python train.py --num_hidden_layers=19 --hidden_size=256 --num_attention_heads=2 --num_key_value_heads=2 --head_dim=128 --intermediate_size=2048 --vocab_size=1024 --hidden_act="squared_relu" --norm="layernorm" --norm_place="pre" --norm_eps=1e-05 --positions="rope" --rope_theta=10000.0 --rope_fraction=1.0 --qk_norm=false --attn_scale=0.0884 --bias="none" --tie_word_embeddings=false --parallel_block=false --extras=["some layers without attention", "local attention windows", "paired heads", "gated attention", "value embeddings", "a smear gate", "an embedding shortcut", "skips across layers"] --init="orth" --init_std_qkv=0.0361 --init_std_o=0.00585 --init_std_up=0.0361 --init_std_down=0.00207 --optimizer="laprop" --learning_rate=0.00211 --lr_mult_up=0.87 --beta1=0.95 --beta2=0.99 --lr_head=0.0192 --warmup_steps=575 --schedule="wsd" --decay_fraction=0.682 --decay_shape="sqrt" --final_lr_fraction=0.0 --batch_tokens=262144 --max_seq_len=512 --doc_mask=true --z_loss=0.0001 --train_tokens=1206000000 --max_steps=4601 --dataset="wikipedia_en"
Each number is 200 + 40 x the weight over its row's rms, rounded and kept within 0 to 999. Layers, rows and columns count from 0. The size before them is the row's rms in percent of the matrix's.

# layer 14 attention key, 256x256, rms 0.0726, rows 169-175, columns 0-255
105,138,240,195,170,208,210,196,210,163,179,162,185,199,170,228,138,177,208,131,187,218,221,273,192,246,250,201,256,188,284,181,161,243,204,186,295,256,244,159,193,237,209,247,204,183,187,250,185,222,216,285,244,198,243,207,245,164,264,100,218,171,167,221,183,188,216,215,227,184,279,147,259,122,195,157,230,222,207,223,192,241,223,267,210,149,217,219,138,147,234,172,185,200,252,154,177,216,195,204,170,247,134,166,139,194,177,228,187,217,158,209,143,130,149,295,143,216,263,222,143,259,91,221,212,173,196,186,282,220,160,149,171,195,169,358,174,203,186,180,213,188,187,236,168,212,245,165,207,216,213,258,209,167,200,268,233,142,186,186,147,164,221,188,166,203,248,195,133,216,219,209,190,160,171,193,206,199,160,219,159,174,217,236,193,203,255,190,217,233,181,205,141,222,154,228,212,161,169,135,199,194,178,199,146,236,84,152,209,207,216,222,221,240,192,200,208,214,232,234,309,221,168,203,224,267,230,185,208,210,270,199,111,214,171,214,188,147,271,263,157,217,173,149,166,221,165,209,219,196,181,228,226,166,307,197,217
098,120,262,259,181,237,206,224,205,219,146,226,138,159,193,252,169,178,204,240,218,212,185,127,290,200,199,156,107,222,239,189,179,205,104,142,196,256,205,168,189,212,196,256,271,159,199,189,195,210,180,215,237,187,196,162,187,204,189,177,169,220,209,190,147,154,186,251,194,235,262,213,212,221,189,214,215,238,309,182,283,167,232,120,257,229,166,249,190,184,235,199,232,195,198,187,199,164,202,217,188,248,225,158,252,222,172,216,162,167,242,200,265,268,193,249,275,218,209,210,261,209,154,185,245,197,297,126,258,220,179,286,114,177,225,128,183,148,166,243,204,130,193,181,148,99,181,247,217,216,205,193,203,233,251,180,247,193,171,169,173,162,160,240,194,234,235,192,209,187,190,217,206,173,199,229,252,165,182,249,255,171,200,209,210,196,184,305,172,231,140,216,166,209,221,170,213,174,263,111,287,131,261,194,189,205,198,154,244,204,210,214,185,210,186,183,144,250,227,204,206,124,218,235,195,190,237,267,117,212,197,230,255,231,194,210,135,144,141,198,175,261,285,257,243,176,257,141,246,189,181,228,213,232,206,165,217
089,234,236,183,194,158,320,186,195,209,204,192,225,174,142,194,220,215,191,198,146,160,227,190,261,187,211,187,197,223,270,206,235,204,263,208,181,216,133,191,233,214,229,190,197,214,223,245,192,205,233,199,156,96,246,238,212,184,325,212,127,150,144,133,199,211,226,186,223,142,129,227,215,204,272,197,186,233,194,219,175,191,254,139,266,182,147,230,211,233,258,236,216,198,217,152,184,212,225,179,274,200,181,160,139,209,190,196,132,228,203,180,216,226,218,156,193,156,219,188,229,200,200,200,207,205,171,213,208,187,184,176,123,204,207,210,177,151,176,246,237,178,176,261,243,151,254,221,114,180,191,225,213,135,240,232,247,129,162,202,125,270,208,222,179,148,190,209,175,194,92,247,215,206,186,221,168,183,164,166,194,207,220,298,187,254,209,175,302,242,203,227,103,208,135,203,211,139,260,228,148,223,259,208,170,159,204,87,205,218,188,201,230,174,132,169,263,187,215,182,164,132,175,203,178,112,225,225,172,244,204,219,196,249,256,156,206,256,273,231,181,171,199,292,126,159,166,221,196,141,150,227,207,157,155,177,141
099,110,226,158,156,226,151,138,181,204,275,185,212,238,171,233,212,168,219,185,212,202,190,308,217,190,207,175,188,226,208,214,159,245,253,198,258,163,265,202,218,220,218,96,206,130,152,182,145,252,269,230,262,267,290,269,277,191,149,184,169,178,215,175,250,249,225,225,148,259,182,222,197,198,222,164,185,320,171,194,187,243,221,254,190,250,235,216,184,140,218,171,232,153,223,226,89,184,178,165,202,184,203,173,150,222,211,211,180,190,185,166,190,207,181,186,210,311,194,180,267,183,169,164,218,116,199,267,179,226,196,221,210,224,196,254,213,223,201,169,115,174,208,152,229,256,184,214,217,262,180,138,249,198,163,206,208,242,215,272,245,194,265,119,176,199,217,154,197,195,213,218,172,141,179,219,255,228,248,181,220,229,163,267,268,228,205,219,192,165,223,237,174,232,140,226,227,187,235,166,133,175,201,160,251,233,159,216,177,190,260,233,250,282,166,220,186,163,187,214,186,213,169,238,250,201,215,209,156,215,163,208,214,197,192,156,183,209,165,231,163,192,214,140,276,165,207,241,139,144,117,275,219,254,144,234,134
100,135,173,91,284,162,134,207,189,229,202,214,217,190,187,176,217,158,230,193,190,177,181,201,178,149,213,114,253,139,245,172,286,195,204,154,211,224,211,151,263,160,219,157,293,194,236,191,180,169,189,176,232,226,139,227,207,227,224,184,202,213,210,183,185,219,232,243,147,106,121,171,160,168,252,211,183,206,203,172,225,193,148,204,184,202,257,202,175,206,211,290,219,193,195,207,161,220,188,199,226,226,187,213,222,247,249,239,214,187,205,241,154,160,283,243,231,250,191,174,235,211,286,230,204,193,172,212,175,193,246,161,180,147,204,105,154,302,176,259,276,158,165,232,189,221,201,157,233,174,146,292,236,177,106,266,194,229,230,187,139,269,199,207,185,164,173,212,203,172,215,179,184,200,193,179,154,203,161,174,169,244,137,246,203,237,198,84,267,156,273,194,195,196,244,196,195,209,210,197,164,112,167,214,166,262,182,166,169,169,192,187,161,184,244,162,296,155,205,188,187,156,191,155,185,228,258,249,255,253,185,212,209,198,211,248,218,230,250,224,129,232,239,187,208,173,145,119,150,135,213,162,254,215,124,249,195
093,191,214,272,160,214,306,232,210,203,191,261,168,70,249,242,166,159,165,139,161,147,199,202,183,223,166,198,213,209,242,191,242,229,209,207,162,278,259,124,200,212,208,191,220,240,192,230,202,198,154,141,234,201,198,247,176,202,190,165,141,163,150,175,149,193,184,261,234,187,243,192,259,226,183,225,147,228,214,187,264,202,208,82,194,156,227,213,221,126,215,181,149,185,150,168,156,212,323,243,283,242,238,156,202,184,158,193,198,233,254,226,212,202,204,185,179,173,167,190,115,229,152,208,201,205,170,104,222,212,151,168,174,218,227,164,197,193,257,278,223,166,253,278,185,185,168,156,247,250,134,133,199,198,214,201,187,243,237,188,213,215,211,212,259,172,194,247,223,136,220,203,163,127,180,240,226,190,217,248,203,173,204,167,222,223,257,208,198,269,139,153,166,207,222,152,211,204,178,260,194,115,186,273,239,146,122,125,239,296,172,164,260,182,212,196,192,186,222,197,207,196,164,226,184,134,224,203,218,233,260,198,209,248,188,209,191,205,186,203,158,302,195,244,128,217,224,199,186,201,235,211,158,121,230,143,199
098,132,221,117,140,246,186,281,225,153,154,202,208,190,151,201,143,180,230,189,227,217,199,181,156,218,162,194,169,141,232,202,169,141,251,266,299,218,227,151,191,261,164,242,287,136,182,133,201,144,164,194,212,161,183,222,216,161,162,240,191,168,231,176,168,225,154,283,145,244,160,164,150,210,245,233,171,229,243,173,180,224,264,187,225,166,129,155,206,228,256,186,175,152,220,167,208,140,212,159,241,162,203,192,215,201,231,174,234,175,158,207,143,166,286,220,119,213,313,189,260,158,188,257,197,138,246,156,184,168,261,233,164,256,203,202,249,161,245,172,211,243,233,199,147,190,216,245,213,263,220,164,208,197,212,235,242,325,182,212,245,202,210,191,202,212,227,216,163,181,207,215,223,191,181,125,246,276,175,216,232,202,183,255,196,219,218,215,217,166,181,303,245,191,145,187,205,216,151,213,292,250,168,190,106,182,194,135,265,210,216,193,180,249,232,201,192,179,210,226,217,186,175,198,201,199,170,242,246,241,202,175,241,208,199,181,160,176,131,169,216,153,97,238,176,240,178,261,162,225,244,203,254,155,243,137,201
# layer 14 attention query, 256x256, rms 0.0741, rows 170-175, columns 0-255
094,245,230,252,193,234,200,148,224,209,222,233,147,191,127,179,239,162,186,151,197,106,190,233,236,182,161,167,204,135,193,190,186,166,261,155,159,199,187,121,202,188,167,180,205,291,227,202,173,222,148,265,233,157,241,238,162,224,191,227,169,193,207,158,140,254,144,211,259,124,220,215,195,214,131,186,144,161,293,263,245,208,234,195,204,165,163,245,231,253,213,122,138,205,254,225,217,237,196,180,221,221,251,246,257,220,175,204,252,194,211,196,136,258,245,178,207,197,153,178,228,230,243,137,241,205,238,285,280,221,168,140,220,214,232,184,223,140,227,130,124,192,224,137,173,329,249,236,233,173,204,132,195,278,34,198,214,197,213,230,224,206,204,156,256,225,149,177,167,236,248,136,210,194,213,176,212,254,292,223,201,195,206,216,259,219,165,233,215,162,209,246,193,201,193,215,183,199,189,186,205,192,185,122,232,223,214,255,147,230,195,171,219,179,163,243,189,234,150,249,232,195,167,229,218,186,184,211,249,259,234,205,215,219,242,169,140,232,190,152,252,155,139,173,233,203,218,178,211,238,178,187,224,148,167,167,246
087,213,216,253,211,209,205,216,184,210,301,164,198,245,246,173,176,183,145,216,261,230,206,233,219,125,190,222,152,255,171,251,231,215,157,148,198,249,142,190,164,257,263,260,212,176,113,198,224,153,197,232,291,226,200,173,183,196,163,174,205,239,234,180,223,216,167,193,197,162,224,134,165,224,198,301,246,211,232,199,146,216,205,101,220,188,223,180,226,211,194,116,130,178,140,206,197,193,246,183,140,199,144,180,164,205,186,159,248,245,264,125,244,209,196,226,173,195,205,210,231,164,218,319,173,202,233,185,235,248,221,191,269,230,217,244,159,203,177,214,243,180,167,172,116,243,231,231,224,193,198,212,207,249,283,190,215,133,215,184,264,227,171,233,107,262,213,213,192,178,257,176,223,149,205,188,264,188,211,243,235,134,144,173,201,203,202,198,208,70,191,254,181,198,203,210,146,137,232,192,200,194,201,200,195,216,127,225,202,224,244,135,189,130,196,169,154,182,233,190,267,221,271,184,230,249,277,233,215,212,197,173,105,204,165,247,250,193,190,145,164,104,110,180,205,193,206,167,242,201,195,143,232,199,203,239,149
092,179,138,209,210,185,186,219,178,225,217,237,204,255,197,236,184,229,212,217,198,241,228,231,211,141,144,168,178,165,233,209,238,212,212,237,203,261,234,267,205,191,216,213,165,175,245,211,154,162,183,283,163,277,315,217,165,147,127,174,258,113,158,176,155,172,263,176,201,263,186,205,136,202,180,168,214,158,244,226,224,216,191,169,245,214,188,217,135,111,142,160,131,193,240,214,208,200,223,167,159,117,171,217,214,223,185,268,235,190,209,148,190,184,174,187,172,188,223,231,229,201,167,229,156,290,205,253,192,191,140,216,201,181,246,156,235,224,144,160,205,207,264,158,189,165,189,159,158,153,200,213,148,117,203,132,131,214,167,240,234,206,260,180,254,144,227,233,171,126,176,191,301,154,235,228,230,171,212,203,207,236,282,279,201,173,195,227,189,240,255,205,234,239,252,181,110,280,170,218,223,178,245,120,181,228,229,211,212,159,164,220,114,130,227,182,200,177,208,142,200,285,221,227,260,178,187,180,180,135,195,240,205,113,201,283,201,291,183,224,189,250,183,218,201,217,238,249,211,208,207,145,221,223,251,247,197
098,211,133,214,232,226,212,194,199,233,194,229,183,267,198,256,124,185,247,228,193,184,279,220,206,261,179,190,214,227,193,216,225,240,199,143,103,224,177,225,159,218,273,266,116,161,188,153,234,252,290,178,175,200,171,228,196,167,211,200,175,221,226,179,213,137,177,203,242,148,230,213,229,205,266,187,191,187,211,158,159,241,203,213,165,151,204,203,231,131,193,216,181,169,198,196,175,203,227,176,235,159,178,205,143,177,145,190,230,151,197,209,234,183,138,226,209,136,250,194,271,223,251,188,162,183,101,233,177,121,213,186,219,258,203,169,151,222,260,220,265,212,319,160,159,210,212,135,237,253,222,197,144,217,206,309,249,240,160,224,236,167,214,260,187,211,202,131,276,188,218,216,166,170,109,192,174,200,143,155,261,169,217,208,98,244,187,195,179,220,206,206,273,222,213,172,177,126,211,250,135,275,273,204,160,185,244,198,241,217,244,268,116,104,217,215,233,251,250,180,132,116,241,208,168,215,235,177,156,222,254,138,171,176,213,208,254,200,182,178,164,167,196,168,168,194,208,166,208,207,186,197,132,194,223,209,171
094,218,288,238,206,244,179,179,269,158,164,237,196,255,232,176,210,208,182,237,154,196,204,210,166,253,211,205,189,266,165,149,171,212,155,177,246,230,161,231,311,144,293,224,241,217,147,231,231,174,220,158,197,154,192,185,221,119,215,172,188,174,237,173,169,212,206,200,221,260,212,146,273,180,182,145,142,222,193,125,152,149,174,148,169,207,260,166,219,165,229,204,145,220,261,243,220,246,186,182,188,242,200,278,212,140,237,139,230,198,263,157,117,91,161,186,216,213,215,243,195,190,197,231,174,234,251,252,224,261,194,171,201,232,218,233,220,191,241,257,154,280,130,196,90,202,151,213,164,255,240,149,265,178,158,204,196,193,147,92,139,178,206,234,199,244,111,204,166,198,127,196,200,207,247,107,247,226,155,243,244,197,211,174,180,225,220,204,197,114,234,206,184,162,202,218,153,207,216,277,178,220,187,265,253,201,173,277,213,150,234,148,179,199,271,214,160,249,174,243,147,216,173,184,130,201,249,163,206,182,215,199,174,215,204,185,172,195,212,210,209,185,200,216,232,204,280,237,266,186,168,221,221,231,183,216,187
095,191,207,235,182,166,182,179,121,192,223,176,223,253,185,182,131,189,179,133,207,273,153,189,231,134,203,188,91,247,213,188,168,178,221,215,165,142,214,258,174,242,162,213,189,175,278,167,207,223,243,187,168,172,267,193,253,192,256,233,196,196,168,135,143,114,154,219,245,196,211,208,173,193,114,206,149,189,174,229,164,212,204,209,190,102,220,218,183,261,174,263,198,240,234,202,187,232,145,160,178,188,179,172,214,214,225,215,191,160,177,226,169,184,223,218,242,209,165,214,163,224,142,204,197,164,230,148,160,236,283,200,222,179,180,218,193,131,281,280,267,277,207,257,149,302,176,229,209,244,267,160,179,162,223,196,151,212,164,181,199,204,229,227,193,234,221,170,199,184,154,190,187,173,224,200,182,148,279,150,206,191,178,135,224,187,192,141,147,229,118,215,203,149,150,217,212,122,121,264,292,201,205,219,180,225,193,208,178,219,180,166,208,203,165,165,175,185,193,166,181,245,183,269,253,198,218,307,198,140,77,153,225,260,147,221,167,259,165,156,211,223,242,124,283,187,260,168,151,176,223,228,184,206,170,234,193